Part of a small language model's weights.
Size: 14 layers, width 64, vocabulary 1588, 0.839M parameters.
Architecture: LayerNorm before each block, biases, tied embeddings.
Training: 142M tokens, 8661 steps.
Each number is 500 + 50 x the weight over its row's rms, rounded and kept within 0 to 999. Layers, rows and columns count from 0. Numbers have three digits each. The size before them is the row's rms in percent of the matrix's.

# layer 2 attention output (transposed), 64x64, rms 0.155, rows 14-63, columns 0-63
094:513516461532587493510356451451514575488587432496485415500448486483506429499491412510561594442560465516465432560485475545536484542474493490495421464531439501464385481495573476562466523430535486
069:466459424507571557423467506475477475614596507461459360525491433519528383458552481545537548431518480501454450489482488481391530545545530504544504482519487502479404465558556502542447505452453468
121:476446430468515470512528450475493544492529559392493496547433549452410471407549550463514544505537397601555444570474550489546413454531565468563561586475452446467524446522535540486478546488481556
022:523447489496503516579578498500505491483553560454522560505571566454469571445518488558538430528556573556466545493544437461609431525503477516512539491518554531518640592547480527494554620462545523
115:562473517535542438497436668520536523475442539520462457502539482497540501517489416521520517412500570450480529450521437451565532533469530542498482523487553440477460535463542534468548505604472336
044:431532472560535537416413476452579462497589434515485413518453487488505431485528416475565615433528460511406448483432432545485546528444500493542475473543454442470421519468546523509429489448540487
104:480522520393542489453513442508514520488514478497481480523456441528505445455438462488521420549525459578487464589661497525566417504535468434504478546499482493522655446454505570530461475426548524
087:581520454463537566502544453447522431547545528500495507498512404491539390505584584563537484490509451568412565544565510503529556561509614448425441598445511490456485430515486543503508511529464467
107:450492538620481454508482620530445500537474492536545525459478520506476541387467482558486567528512438513492438556466432519553499539438514420472459406579507545519541532462570415490561578493541418
093:450545599523492488506502513561532513442505448656583504559577570550509467457472458517490577526518522477583447431440546490488577530419496489477508557568465530488436587492509554566455432477513522
016:605539570487470575591594533481510565403503570558579603521521572517500549581568473471526471543515512502512560478490485553499553517437543572521612534493487492486559556480506516486574474555494532
134:494551486553519440578476509559518544383415536517501586492466520361488522437374413501535407494531520583492504491500444509524572550438446485501543456499470451524551550459457501479536498522549459
022:511512487487514561616569448508494443463513530546522634513535493539553547513567553465503393539492445538437546526614533521604444486540514480469539508443535503506629505509442567448490533512505473
064:593514579550551414549456525518429545448468508521509545471542553415475549502452467580499560560557580481543461556485468500591499532433515478426476477544557576455496521467516421534591551532512411
137:560450481469500528480488499411547511563508487389454450494545509542452493470631586475533507390571481548452515426510478514449508510518528529525625481501524488541448454585573514520467448428455428
014:485508569544473469543515547424483466436446484537523475482560498478363540420441481512457451538479433473473435453561390515423511487436489500391506480531486474440411519432522574429430506445508511
078:555540439457562516516388480451592478516510543489509438558451454456553543547607463523560598471493461491400486579535431509524487504525590524552447457539533499429484495456560523549570543531569500
164:483551465624511442540436469523531489527513572485434475521638547419503523511434524499495449365510497491468527410473507469609516519504452492439548490452556434500414496567534545501524448488480467
118:392543546523499644469430418469406552557505406510480424488507518595475499518553494474476469487501506472520466485447395624445575522499465495518568486513518518502567510541498513521435480467543535
098:458592453477599552498432342525482539515545485558471575455525490421560472560442567524479435480469495465457547507538504499506510532593405497477435482542547549491451516513456471549544418562512529
133:392485539505505505462537519507459389518523386597575496524491496515515485502471510536471470535520473511476476471584480579367606532460425516521477509588512508536476611522497441489472442423510454
078:472441531515448447402601702520517389482529458533551476499463511487507551512401455446516564531505501542445507501529565454467483445451547503519429568530481474520503544461494480515439520474539497
105:501425525430451449425653571513518352494541474449567536461505563517522574549479531471454570507485548532494575447500567465438460481478474528532521550510449434501452509538501486514478531444482589
098:485566507472434629511479465531524543557426550438468458443495468601521473484597529486451441535460522493572464487464376554488527549580551529485591539481514483478562434517409544466475506522464546
113:459500520445583536485455338525470533468562484547452540512497477506466457458514462587523533491504450480539500521461496489358510566535438533559539440601397535529430486509546491519494453485503595
078:507429577554515367477495598496507494430569513502532503529520584468447563501432429474559583509547572519491489487419566440515503479398488504543503477517468509475397538515604475579490505466515486
125:575522523532469342487494657480605448437528516557528469545499521461499543499460430442539613522512517475446486486446536449496529487395566498495490493515470484464436516458563515538551493469533493
076:600613475357465511523541419496509482430443502482537582455396451425510559547498453482479496496448509518486564520569443504559490525487543492476430509496502468499560463419418487461559549537512559
084:449426504527539480443451454481433489551577484522484448548614552536472472469548513535490552479508517407506463462377532437462423538488451503477533459504449503454367520542571526499439469424434562
098:463478516553472600506565580455436486619477416440515394487501511637527452536573521495453476501533459546528484481561427573438555498507513537512521566458517481542524475548486455474433508439496425
097:540440501469452503425610454511557378453590536526567566513468515484480558545495531450528540547500497496476572490429597460398491438471470535568508431522458512533493539521516436529483517467490625
101:534586484420540436521422305518537539468488554459404634497503436404516529491473528503583490456493504494496557513515532503553473501576473505516507509501441518511448487526503525525560487560457514
084:464472468584517499455503674482504474510492475548519463510436425528520422527444533534496470527474471580499475553520529527413665506544552456519445539448535472501494509483469462501491457561506383
084:564483516446472387504574589521536380443501602496509572498529528383520574568450527480471508489470558491467570488491582386536464489450490480473474500512564500465396516503490478517558495516474518
110:457457544408525466459464435475471427487588441563534519521511517484517503508533465510545592481536484513479507512497487488388481519410483518522472546582395495468374522498541506495436462394513630
117:432463564423479547454543496505503420531565459557541471519576508541535503547500501489484524502490497468506533427454545548363536465451449553520534504554455478526436510537532559567386468423516643
107:504565499589488449557402383467494628530524485518482499531561567521445533506513457464516478506536535437531491473423375566548535544462468451476598503485452487426480479500595544499520469501491570
104:544549441438598461545442482484542482490508519530514582440443419403565450485472527580504545490491437499444498589608511453533474506515518482444380510523540547483479489438454459483583514566499416
092:420444439471526460500460427481450524620573499493468535535613551448510471480485600537470532483468534419478535466471522474588402502496427432434430502531527552427411541517507477479526516519436527
115:407561535514509556444396366519416575577533417554453471491558523554516525500544465469477473505449499443514489502383459573526439518538491474502516494502484509438469503545519515531416448485501611
124:544528387537445538476549471373601439494551446446525503517403510473478573495534552492594570498518468472405528518468492435481503471509574523526468406425475549470541484491489516517514567507541585
142:542542520537434378556492479476509571456485503514479521515580567477432577559396483424523449511536548478504516453485553515568514437431493465489518461467485580536498484522598535619521452496497387
104:518635505432511455538424402603479563461460547578476568523530492409519480526467517530452465495487509480551492484505509490557469518495425434434517573593448504504439517455461522509558399535421516
095:537540460456525379469475517535563387428486563480507557488475491376491534557409501481508430498482541535412574520587511451548434477493494485475402527503571470461417560495488507507502507543474431
115:447358440524476373439567629560429479527502478462536511514476554534506499469403518501483494517502500555493547527564591449540477461495442449522425545481520484563526539485487396473503523491485442
052:454559472467569527507460382540436602572530492542477561470551502467524474562392521568460411547460497470538527525566548493472406493623418466476463516578531557513496505506503536541504470560494516
060:483453433470538474530506367505467560554475546503479555495585496512487387477477579596470441544454444426564557525568570459448415530561412490459504486559484528524471492503507551448511461540427512
087:535544489464561551542440359443481696541492489458444556446498486458479461471514492507519509525482476464508472570500494527599404498552518507492454461475500588482560449487528457514543570550527479
114:508505483393466493479531304471538466435504510500500640501488509421484541551459508435514421535536528510466544485556565443416472459511475512528524506533415539504476487505520516553499421517448566
052:552513527425508379491582541519537377389514546495557608468476559400463585544427500489451547551510515528513547491523553396452459443474520498526467518531467444462458490494486487535508484467483554
# layer 2 attention value, 64x64, rms 0.144, rows 15-63, columns 0-63
056:485437595441429479515491492473460530519510597489516535545490562545405522561477521569419419498504504486520499478511427548496516390467484531532486462511514454485528534367404468494621564529518438
105:509515535438477543472509483489479524481454454565500512491500497529519447474475353525477587413486575370502562491508500507408527551545420507457550464559579600528507514529371551492506506564501505
041:560505609512509497443484513545484527479448500479486486468444462526446484515472575509453495475516616477506500551560536507506546475487449438440481584487540703514484492637541502541494508528520426
106:470429461514510519524635476503518497450457451496505512435476431504516513426443536536562539535552460485538434576452557574502497450420538581534433510440441418538597488550470543538472447476407554
043:475481647445509483485544510412554491582550599484492518500505475523426456468484521568544428638572542496477462518485505509454463543524543510510581517546439526479491482621494591473546522532478525
126:590459444605511522582469550494489531536471470564549519427532536515465488524562610479477408447441514452455486474437464522506552566551530430436524364492552482470505521511536544457522510552434425
076:473512534512500479506482543564498494439461469518442514450473547536488536484527358529396522694504481483476468559486490551457438502468455458568544362509549444451535537520537467495510558514491496
107:604546556411594527463521494550447488574445475471479436514460501530396486474515532478493384524454532555463495394500495518513524428571628536481457581468501466526524481532453429544454537516508513
098:510513351450535442522544470543552502570500562488468570510515461453473452504414541536618443444476540552454520487572559465507455521557559603479504490493428482475484410451540515540592498514468543
021:573509438533529487497509505477565509474486571477512482507483430441615493463517580516458504429468411464504521581505512502511518487514439534525528434484524469521463518740520524475507500494519584
120:500542507482502534448523534503485469521483410526471499539508381494537489459479601503480483546474476468494444560504566544503491499494528511530376642517445656481504495423527533507367469493468488
026:495439592510462476519498575593438499515510435570464439480515527483544513416522349537481602521524554450509459543431497509520543515500506453443475480540543564533469453504591484497405516548516602
059:621607452592561546456525499610512472458467509574456519460452456477485450533517603504537483469535415541511528483520605535478508477498559479600551615524482497480507480483470498551504535516438457
109:456539488438393589384482526390587501483488451517524497545451593501505431534425460568511492455448512537480558528521472551466498522451438413490520452490526522538481494499403553452506533521551598
017:500553490463561515490499489573459479533605438549511470526515491460567446475512391487583571571510482493529492505485479449560500578434509528456429461525496415536525517595420555448357523475519560
064:369475579501536519501484468525555541462489461472506542467511463588495538441439513447543383616587597422497506468490466535462543433452491452518552549482496495510516622566449501520482523515451474
153:549571529439470487472529509398473503531499411542472538518523475457541485534456443534508538682491445444506519564497529566490458469434569490501470632499478529449504456419484522486448469539520593
090:507525414523411532446520548362522513522474502509514475529500522501499488450511575561552523642485500537505457543483452486491568447525562599440515401464419615501480476490453529408519498471507511
098:469489536472503534550441490413496553514507468584511492558562492544535489528560420473505524590516514379397445419415458467487539536459627438487485535568504505449463546533568517472515546593500494
118:511492312457459502494539495539423494569533581531512535508539505507467525517474540591532483627486551554448446503485483450507453472531485401527498430513482629534504468533557525526504449556506524
121:397420557415519434472496509558490466492511552483516530518520542450463485417489503471484514572456503595555458552483568466536455502490431527507520525592503417582475552462556566476487491463518663
119:538467541429483450525479490551478470502466599547525540577575502462497452476404477457607503545581466564543485540506576480517408427544386453420533563464488441499465546450473568463505436498513514
136:519517543607503525496564534399513503497422451455476511438487464491507479481494514483510515514562434550523533556402436530529569520530565511399521457386529522544523494463424462464544632473602521
131:573518547520511484511415473432434548536509500514577501546560503496571480577551517544456466462409486493445521428529441466564476519577540570400413414470458555500439497451453514514556429527429432
064:514475528434486477492530466514465488532536557486479527530531459457602483514466708558550530466380455449537509515595524479495517473533488509444470595562521485548496450391461501521475496525511556
157:457532427445523461453539494570470493463523516507500516521565523440501509494485558542461435493501529543600536487609575448501444451473429484580536594554543463546458489516500516538422379507420614
068:459512363614573480513496517498576512479513435502476508481485505550444471489468436472538477487603470484477474517498480519457491491524529477574549515514444293476459572492545546430471556489477476
080:582523462482461451489487495454386498562504603474482495479534567435496501452459512538512493405455442534529574541478507457536442521489506602397519387475509461500465456507420396493583496547469453
124:489430530548454522479538582470510481482530584482580410511474494548473497458479501486589523546471537540479378617478476478570518465480500476471537465404567509496579468459436411454508542477606442
141:539501514463553397521463515491482471435516549532524525544567484483474525518417467562451481440554500481561524507554490451526452540501359378353515579531451459459450534505521568460524438462505476
129:480509529580535569559430457521500577529529454600467568464539467510537536550530585577570515454505480412499570439489496573414535559531468420478408469577468536449414506491475476566483515530469473
097:450479385504436530536505483521509467496549495457462522547498564478464540545560398484453478595528503513445418434497463520508440461490441494633489433496490460531596536499563532509402488468521619
102:482472469463581453476460424644446485438521507583458518557564491466438440532433570483533547568559488455516480544536554532441493519461498484528562597538526408473467551445499526532395444501511472
125:524448548456475442507409445531469478513535539514515518585507521492537487478523606530468447570439494498463530533442504500600425430495445516442511421499459499501458535500422452488693453557487506
091:479485390405503500497512458450498501469538603534499520579528528479490513486506489521529505533479535541473455534476447444533454442520532534379592479489488509461497522483431497443706409503509489
097:507547473529508550454505507424455482506517440522506506500485452458575462458449516569583441509521505413534489501595521464410516492490536603534531458511558693462494453501408441476470459543459480
085:522460611539507513449469487567515502476515445507499502504466501560451469530555486420415460563562538490502500407401504515532516504469559421633521552496421415478484517626551505525470494504419542
088:589566577403451529478464465511378505497480510577528529449458540483446464541478395514573534491537526511494557497462537558407465534453584529420533537551491454465480528495429466540515535599489568
132:486486369496483476474420487447516507508509499484469494506483521499423475493480494598577502534480496464509522568452455470463597525507546614410501404516480541494488429544458535428645531571434490
122:520439591511442478447516483480526512465506544524591503454493555483441495495499438451411440476534505473538577476566525548475498459489341375495430552528508462543482552570427504501469532459398510
111:454556338510499512485554531491517562502524429519464550536509497438497489513484584538598501454407550465524462492618500512434485492448483562523530585566532444437489434465488460517396457534519471
126:567547437484581538503495446452517502540501462524422637417540424501553522552556540572485532507452558495404505525453491458398455595481561502512515527554474523434500435528548531520490444569450463
116:444468590496519516490533446610396509464470448530474512460531505487445466548484636526462547665542476438534462486422488524427523487452425474506491570556461443471505532509528441473455526489475515
105:550501643414545537546499504479485468541492570520510545501475498466443483497468527403482537483469486584449526440542541509530418498524423497508490560499499378551536494450586592547389492492514579
055:572519521485479502511475551553424492476476527557550600465487500457481443520552400474463596515454578484487400512359487491510508504439584487416466558539510446459511442567598498492510534566488468
059:591566715480503512540492514559434490500474483577561500519490532463520483550486447465501578417497530546549534454387522521580486543466575520470454515435527510478533518450506467540496475506547476
075:562504492545491470476471579499600490491534492506553456457403476583484496534528476499536531415475385498518544523441518564509580546529596431521482537545501395479451501420553542514601576520441541
120:491458605511568503507422452444504530486533452527499537552564474423523543526495509588505480406441533419465494544437482496506456604505378478507462459561509549404460591515570481535564467539518460
061:471504494497606484521467509554489523514488523539426535523589499473438486498460469473501468574537589432490416544500543483494404449540476415546574510539446541462487530646614586504447496525466461
# layer 2 attention query, 64x64, rms 0.128, rows 32-63, columns 0-63
111:524479474508458401475614657448563326464522515484548529485479485439502591536441518490494534488512501512416514468506527464455495452454503490497419473478492494490501534598484407504486507465497483
169:467562499469558601547428400564469635562480506526431490485545491576536396468559500513486464478468452486609461510469479536530459545582485508476603530525491480514494441452508584505519474556465523
040:559484572432513468475505421555587474445588538553519561562549533467517508517469497455559533569521556485502586452513588464481458475480448503539504531550460480467410534616547537574498468474492627
082:500486492491480430449556616482539363477533515522525528488492524447493585515459498479519522492539555507444489485516531465478473469460484465534429491515496549486487541750516448534481490460523520
067:464578489486565597580418428552440551546459529513446488481503451537556454451551558553474414464468450501561454569521444551551511556583491492493553508504528571514570456615459548495549487566510505
100:485582432429545550488453301513455583493533510515451555518520474451479471458498507483524437490514472496524499539475485528529429541559479452472554500519458536461514481336492570514534470531455565
055:456483444510489540530475428520432605528483457454488431474463494546548472473538449515483495504477453499499484523484442530537526542532542481492494493482513488543549475214496487447501528511528479
056:464460474556439481485538582471524457495448484447542448443424467486465537457480484480438484461492476513471453526515478510535524447482509477484399490442553478511564514263491452449465563485532426
086:446553481425561470514421406556440522487536530561456569499555495459542509515496514557501465467456490439524514484436501483508418539545443498473510506567447540430430486328500533530529421534442588
107:511511502504525613529429361526462651533505504495467490504515517569530383479551491494513472522484460501573517511500495512509513535527492531490580477488486513521493492284512543493479505534488497
145:445567463482558588535409370573438618548467498509417497475521482551520403459531514503499443502455465471588476517449487538531451539588464511478574482519481518497504443424489581495507482566485527
141:508485504538469506479544591464527434513483480466515453487461504530492530493506476484488484502527530527494469519512476526515541509496524518520490520469536479521571496831491500480470523481525464
044:532453576473475411424552507525554465407565486515528552550495569441464556511423466439523568502475571491473582453490613420464460464436472474562457474543430528488445551475567485577484475447505540
051:590473498473503439482543510512605465430579536496539552559489552438465539545437530441526549596511568485484563475508609456501480418460461493566498521545451564469451553617567499560499519476506562
065:545483462504481436431551615462560345456526487508590515521488518428460600600440520505531548510526561506443506454534562457449508438446483483517419504528487540484461573550537456562473524457497503
165:545435553531420440447593601443557402439528491472570513518448546459451569539447475456526558543524590521425525465544533461442530428425523479545419485476477502505526556500510419499469542438527482
045:482505473598504561536483536535360553561432479480458421481497509589583475483560480544490479485489520504521475526460421544558522540559538504479546492469552483543534477305480495445493521534522451
051:470448447560448463497552651476531421531468480461542426471485501536507560488500456490494463501525496511458472489512441527519551494499536567495459503456546404524556492289489471445472545494550451
044:559455683461510443438519500515546516453553494527490540555551540501481491469455452462549564523511577479528539443483627450452473463445497525516506537520468467494423510615542487611499446511469512
091:521469579506492415449546613453505366469533488493598511519486530455485614557452491477497534507536624487408514524537508463495478476463530485530381496499506531475498554595521413502473506475527483
092:511479555494481423473537639478505328474517516506556495525507493457454603516462493499511536489544574497433487499518512484510485460451530471519434512514518515471479533709511459513480468463489495
085:459568525479540626521395402499432601561484493515440494476512475557547410471564516512482454450478456481573473520484451526527496550571520496479562507510531517496511466669471571487513475542497479
159:487470463540458474501565663470497368526462530461520444468475489512501571488502484504464502484532534521473466503524453510518543490498525513502463510462555478520564494743484464447489523465526483
079:501493464489495441495544614512511347486512511525531511510527509487539569538474541501512500496508526489458491466521522482482477492495489481500467530518507516493472546793490443521506472480514512
099:502477564500453404482590651501554348471508517531566515478497500436530611498461494498489537503500544483444505475497520462498498461443494504522387483506521509488507542660510444507508518483530496
089:537460518521465426471567639511534341469514529506553515515505521439462585491439497477506542489540552504441530488530554466507487455442515442517441506510514503501499531695546454531496503454522505
100:525452524518458384474583671476590330482519520493576490524492509443481594520456470482514537471536563511434501487529532463488483461428528458537404503510512486490489542511520459503497530465510497
113:526466476526461391472586642475545346467521511492570515500476508436494632556449509495502526515531578498410522472503497480461502457459514484495381478495534498477492542545489405493504525476513505
106:508452450492482390478573660478512313476510496486539495496485488458484594494456498509491546482516521504425492481527506473487505482461512456505416496504501489485504534675495442493529495467485492
047:569478526447476465401517468508612435436553496525537568543533563487540507592483534457562544551533530480477600436500595423424439452492453545536508504543447450458439546535546512569451464481478542
138:496477490516466423466577622470533335478522507496568510486489516443493637536461487499516521461530594502409522485518488483508504478443504457490400508491505517488502543646494422500478508463509511
054:590467476498462395467546611476600333440531489517546561521471542420464581556472462480521546559517557476432539432511532443424496458461479505529467474529457455466484541526522475523502513485487541
# layer 2 attention key, 64x64, rms 0.0996, rows 32-63, columns 0-63
054:495490552491505471529490522514473479497500467480470509499483499524501579560451469467548534461466661478463470504566510453484466460532513408542442442473507501468544451741523460554505521510539456
038:606502549427479465558509475501564499522518576502512509527525426456572525559528468495542460525452520510508518475508490573561572505515515522555566507480534553518538532265495497578544540526515529
063:520455482568487495422530600469545522512518496506512404499459475525617479496526454492490536484544526520486475486482506514450618534488527598526477488480527544534487497748500519515497505506501494
049:503533552476461494543581568499549460470491530475504541510465491510513544599494577525500479550510455487442483464528481472448478500491599500507485477490517557421495462732446531512429563492513410
064:443515620427562483507485495595371550494509565493421511500530499532546481492510498522487445570464440553566463520608507517529402505526538536472569565553537499481549503404546569496458453476447508
060:522576352429502516540553483446453512502466558505490523544531521481448480525503606463490444534565507531563452478534514536415551477506457460523606539503477482486499463316531521553518443472474501
055:554566506533602538529486483524489521521495605557509560522556500448451461464541598568430488556534499568518544548486546512573516511494483495473573534537468666491498536368554496490526555534499518
068:469565324480540511570468447504437495503466488511570495497514479461429513467544634513489520576600409510507502562495440501471435554541545538477498511498482477501448534424463498458569480505519593
101:501440629538490453441529558525523451468540556495567488544498578498444535479431473437532517569556522538486508613564511520540491488453524464573494609474541469530507550360537543501446528452557538
065:461424403525575483540484517561390544556532508495479452527517485529493466461471577549465516599509510486506473546516506545495455526506461456450482513502543551463471476260513457505464505481483468
062:512529528480439530530534498523504483419462564537554461535495497501472480454527545508415608417559447496469485475440529456462519405478501582460468455490476602489447442304502517522543534481507547
101:521583614451565512514465445532436521513488448539502489519513523498516487533481535538466443492496553478534506588526448553477486527551426515496517577499524533476537527728533568540444428528491528
061:509518483544505575466561500386547449511545490515605468496497519494464475549512556482506510528608450466427481522500483460413573478491503577493489393503513569495486480686477459518475577453511504
060:536548483530474532518559605416515502516544526505564420489433454514457497581576607513481486523570534501446481546499493550408551478494519536480480495498524504457451482699484447529516542492547551
043:604469360456404451408538482453593479531457420417557523433495426521446468512552540407470465494460464458450491533495514493499466445470507502495469453426475571475477480567450500493439503481517447
055:578465533536494476519467512524482465458466525512483541489470443485598506535501483553458487522405448515474550484557495483471545515487518564503495522509555439500566553765461486506523547531485448
065:521467467573511452494448444583466510502414546489464476514546498450472467456475590546486471517514445508503515497474481498488520532468452409471485595511431426485503485269466454473572514541489505
061:528593440498519530535495444488390522509527571591485536477576519463407463509502541540499406560478557551568480485483473566509455600496460486413576527531414490515439481445481566483549425463449540
058:547516639544483574474525519424474509509478510528496513506515515508536481445457400476522591522523555522542515432482496532478612479496477520466488453458516432560506523694497418506486573466525463
063:537440560507533492494528523501552477562591442489504570472501503457488549539493537475550472545528539484456502495591493523512525511488509544478464438488526513460522520771539473526527548534563470
061:497397455492465493454521447450554459482481482447470454505479481460453480479508499465505519522467481487483539469440508462396515487465468480508525349491447535534474479741493455501544517465547505
055:495432650530548452522464493670512535464437449459471528466506541513520493502466492477515495524451631523589502438495495510563497506508486540523568489497480399514513485387504495535422501537536471
094:462548321476521521534469470462445536539503601517500520557542479495472484473505532512488465541522615465511465482516504510519523509501432461505509533526524592512436476703489450512507445537459495
060:621461563499474474538513541525623529546480500466511513480505468512578506537502510501497505503461460580556553483557565522497582477496580566518473583476476636502493480661525540532517564527538515
044:487470463536513517455516521549462506438529502522535507487498502475368526499470454482558502476568537488409450531517466537423549477485540521508511352447521474534487441694533501499420578507516457
047:493494430548517501465538511402470437487483498506499483464534539496578541499513580522506464502590470506463498503501466489472439513501504475483491416501552422465531536759483447495561526490507450
051:483497388504439529470509516428493482448553492549574508454499521475506527605456595462502490481540507508436529384485488523523502496498543484457424512510507479513526575706476412469504511476441497
048:552427578517439408450507527534521508520469459480463436519484465480532473511469458486502537435479602501466528434463471512511559490464567527430411463478473440484487495725494445501541520496483464
040:471502568482561530564526532432569510483521482539527536469480523502502469445508491558489568443494470525510519450467603453568460452499541484424570494519442600505523526703529434522431528431481515
085:527481444533492531433510556492520461511491491510519513463486519497429526536489583477439535525504541515477493494541484500457496490522529506559453467498568565478489489797483424500528517509477472
048:543492680527537524471503522518521478457488477464526535487494508542477488552471518515440579604498536509521534506477531447434514442515523565530505502489498639474496502686482464568476525450533473
044:497515468528438496474529587502520459473500450509517508477452522497438488537550447506424501346559524502466553509466500502457560447505488541556425450448562388482497504655455395560480454518458487
# layer 2 MLP up, 256x64, rms 0.329, rows 0-25, columns 0-63
094:451470412528551546433464525542489462566554523549508381498513446417471460445487518527544520396473464512464492527579546556506472498586515391557454541539522433580440503488582542500481581462554509
128:427547544531529539390554490568501425494442533519483514417535501435529548519530590435571446568548469547498463518436428438493653573501474459466428539450482504487447464469535544453513510498468529
100:421514482494588574562565421486403460434571515473517498538468463454532615495469531502424513442469466529514527542498540519384542444461455516499554505507592516534499492559504498399562449526570436
089:464554450471553593431613515515525404522551513557489545440485486510539547515558511526474481481461444532521508515520446465520547588421472455537475421544565574561498568458433518573515440560612515
119:579558544518568457444509483477463466371443498460520502509540596508537499530642483527464390538529490543483471504548459443448509505479508494459550532506394518439540460515447433429463460445416482
092:422507484499445588465542452555406436536519424503519531436461526553477496561420502546481502556473591541401481528550540552448450485552444483427547414540512589472507611434509485461499554514511510
129:478538525511545413408527473518440405562497549518452484500468453466482441587534536566478586483627525503566479477509503557405589564476457518439535583546508460513485491450451470414569518508535483
092:528552499493501518526556440470513304456486485512642468486522597534426587513364480518461557461554445541487443467497516490487492438495483537490514541510502497485500422541465509490476486451548500
093:479513464558441504586350490541533570425544526551545512441416552499553557563459509452490434456456600581501529452490415550506520487473450412502430495505525547508496524493501435479450516457571530
073:445465563529525476431548445466438529470498472489494462548504506404421557388420513545471380515484521502511475554496573571538568513422494562481490441513502607554614535474561464511498505480527548
098:486517376438443583547483540521491461492454540495454474555465437471517524525515498513489457436608487574537508446628483525537540501517540536440498449585473524547434599541494532562401556504434519
107:401508495423459532446523563541516422426519509499551494531421491484516445465513476532595422527500441446473490527544409545454463499578504549488455515466524457355550601517553530480494513606499505
109:520523481509520493507486451453604421476474523494547519489529448432475482501388469505620491475573539500432466593599421506606451481469523381467465508473500513519489477427505508495524506488553384
112:535489453450462574529458445508478466494528434381496610553486518542597412463468572474497460483577575496514481471513538534403548467436457555528517467518432465457436482491527542386557551503518453
105:511524494511447504438507378445573510418535407458492532478437472476476455484522524478506492604470389527504513516502508476368519490597479556507515481487435528462634503442545450509544514434506552
087:514525515561436500537463592544454512455523529588473492382513501456454578504420554522488451456621527516494534422495495396536542527536402451466516504560572509493530501470407432426504462495538480
099:436506477472508421444518410450428500584421522535523568428518498593496452547541479423535594465569485444442506521506527435421499440569541510517531540443476551577529470454496517503552484390453528
095:571452519446506638508506503492506531482471546485535529462393494478548565517501453465512438536517550556496550467411527581463450448507465591449490416519513565530520525500487397570432512451382530
081:408508354477572448515567500484455490550539465496523434543536443580504588535486470521509426454538447536519583472457589496567477474455459496564542476552562539454517473452544487404534542465431476
108:480492411547439513572444577459452422429484546563490517433551565407480477463524500504454501414511540420457506528488503482466562456536453457494559439403595495540424485499515492412441462492456573
086:480577446534391562562407421511565449427478553478508455448454511515441512463479586465458467489558549511508521475525540443394565541486557522557467599542500553473483466494401558544491488560532520
101:471498443538547480460516523538469518527430483549470581501479631530562393556431468432597428478554526524462537456606459540474488566463472507524579519523435456465571540488438475561547508507446450
117:467465507477356593487455400444463519530503420605527528493506512470401434480451453458471602553509532512471556488522560488428484493547510471422437564487518560552556549464515522503540513534524435
089:489507466435537521614409480432550461448389532514507518501492468396476463530360540538539487500523457509391516535585493504536487427441485434487485514474580536531480475456425513447524528533559457
129:527527462556556538490545532488492540508542478448528604451416583467469501568505495546419447466490566542475528434508467548383428529531470493519392502389524517549404554569457531465493425500523498
079:470496476595501482520554570579460458540455490596498446468481491571602497494534564562523645523457441396480514477373571478476477479443525495463482486542487496506456556460429480466563529533501502
# layer 2 MLP down (transposed), 256x64, rms 0.0761, rows 0-24, columns 0-63
088:589545538530477572446612450468445561373440514492531584527464544525575560540628556481505513508506560471521518485494503499444500498505570557593553546453474518421516499530409497495500455491467507
118:490536479462469489470532453469459485445519424566543487547592538479415529446464515476457568507505493431598511525488529564483537517489529363539423624451560476538570390542469490493556535497436504
097:567505424464465520533526454515463410449500575489522386505583474450486581459436477493461494407446573467520529567525531493460576451587598472537538577531480489514503444492537456440553446581480480
096:454468414480428392540495533527422494462444581509492550511532471553385494389425477485527481504546423510495465516490457525509479453479619469500530588562490542532436518518500517551412575558489477
120:496463582510440477481551503577425494525458505520555470569579475476554506490529565502367498547539442488508575555521567472526552467510455506463407579531573518504519466569418529523506475532365446
090:551525508443470423520522509526440521509438452496554399469611599457497458542484457507502545464523495457485503564444484613511533442459631576527636504509490472430494523485529535518454449518454503
130:361513504537565433471597494511500464467520534468488537496528437426508520458464517464540463476585559557492493578568453528543487499493424466535497519521499410382541471440519483415516516522620568
103:428470519488461530452484531438544515558479537541372455490592420409491447494553506495585388452517531460501534495485449501543517441553572474504529485429593550483535591453495514524490485566459586
083:627425481487536465432515463474415453590491547503446467527582472463499392444537451615553550500455438448478462509502549418422458527465548558453535516502506540500530458487566505456512517489449430
075:521544474523524534450532518447525477594559460535461462468564404528524549514554599465461452431447531435416552491503557470501425435642571523478470484453575482540407446538493493532447528523521494
105:454513522491562485456479556484457510451460433544427542461476493399536582487471528522462499437555530567480461550522537488653437499503576511467461498450414530566527536623460494472427563545466541
114:457440509505493509509515451529419503481493485400485477526485505510527476479472519506497551527559352551467492445499490560475539478480531364551524489452504451457437592447649512568537601537487542
121:475490476491583573491536417499463405468411547317489521491491552550519505460444517481534561414460445540470485543442549494530533468424485513534509541464509583539568510495523500470545388467517520
114:530531564506426506554424510481612456508457489354460540562560488566436493457520557503498512570548571446537509511526490474505492525517540563522450572549499482482387547463484561425531549441587515
108:525480530438619411551495529552492507490521394501440474580497483597502495483515532511520526432541573511469495422508467480598507519470530472428511487468547461489478460556437526617444389458501417
095:582530548532478563442477443485504556535566499541508436528449447471481475476461441490630509546566547581368551528564546485549454548504498510468511535560457437534530488538521551442482515488641480
099:450527590456517586478537531488539410481583556443513487421552465576464548472493504507519502467523427488546511454571502476517473568499539416574573538530496410529474468424497545544512480397538619
091:580456519482509438396599473498566459538406560534475522542508439464498510414492464549521425514572589469510487536577515573501481499497511546436517532512497523438576480438495495496552412466373460
081:448511484500514540552594513559495491432518473576546467506552471434454479526461582572545410543516411568550531559574593489560515396440482437588498520547521463547555491437521549463477501467529565
097:470587449456564530637478535491544450479437503496554531505474573483505459491615500453480603474488426559410485498448589426517549503494439478455541428495545455508479459486520473409530505534524573
090:454470508556479454450444473513530471556579605477457432532598529462463500447555580433649405412518510566431492483507562557517503444446504489486491590487504435473548527480469517513463496512540522
090:473418573443509465535490473457463531507451561546488521471433573563520516404538485517549505426494539498412548593600463477499498477430595440494452468435457506464511487538493431533632524514432539
126:477424529495470642440518483421453518524518400611482469426515527502516440490489479434447580462479541501494535515550584526482510468601537495547461526533540557539473624515550489548483520463422515
103:474495559478449551550485493529601447472456489512519475506534499437450500519472605562526526497426424588545464554530533483533550487474573466438525494519403564467544433446443461534651485457536570
144:471432452496517538433557458482527541472482502494510374535563479485435524589474539539574555578458612410572530521444459479495577534484472464437566477473493387518488437556482481563461501440474513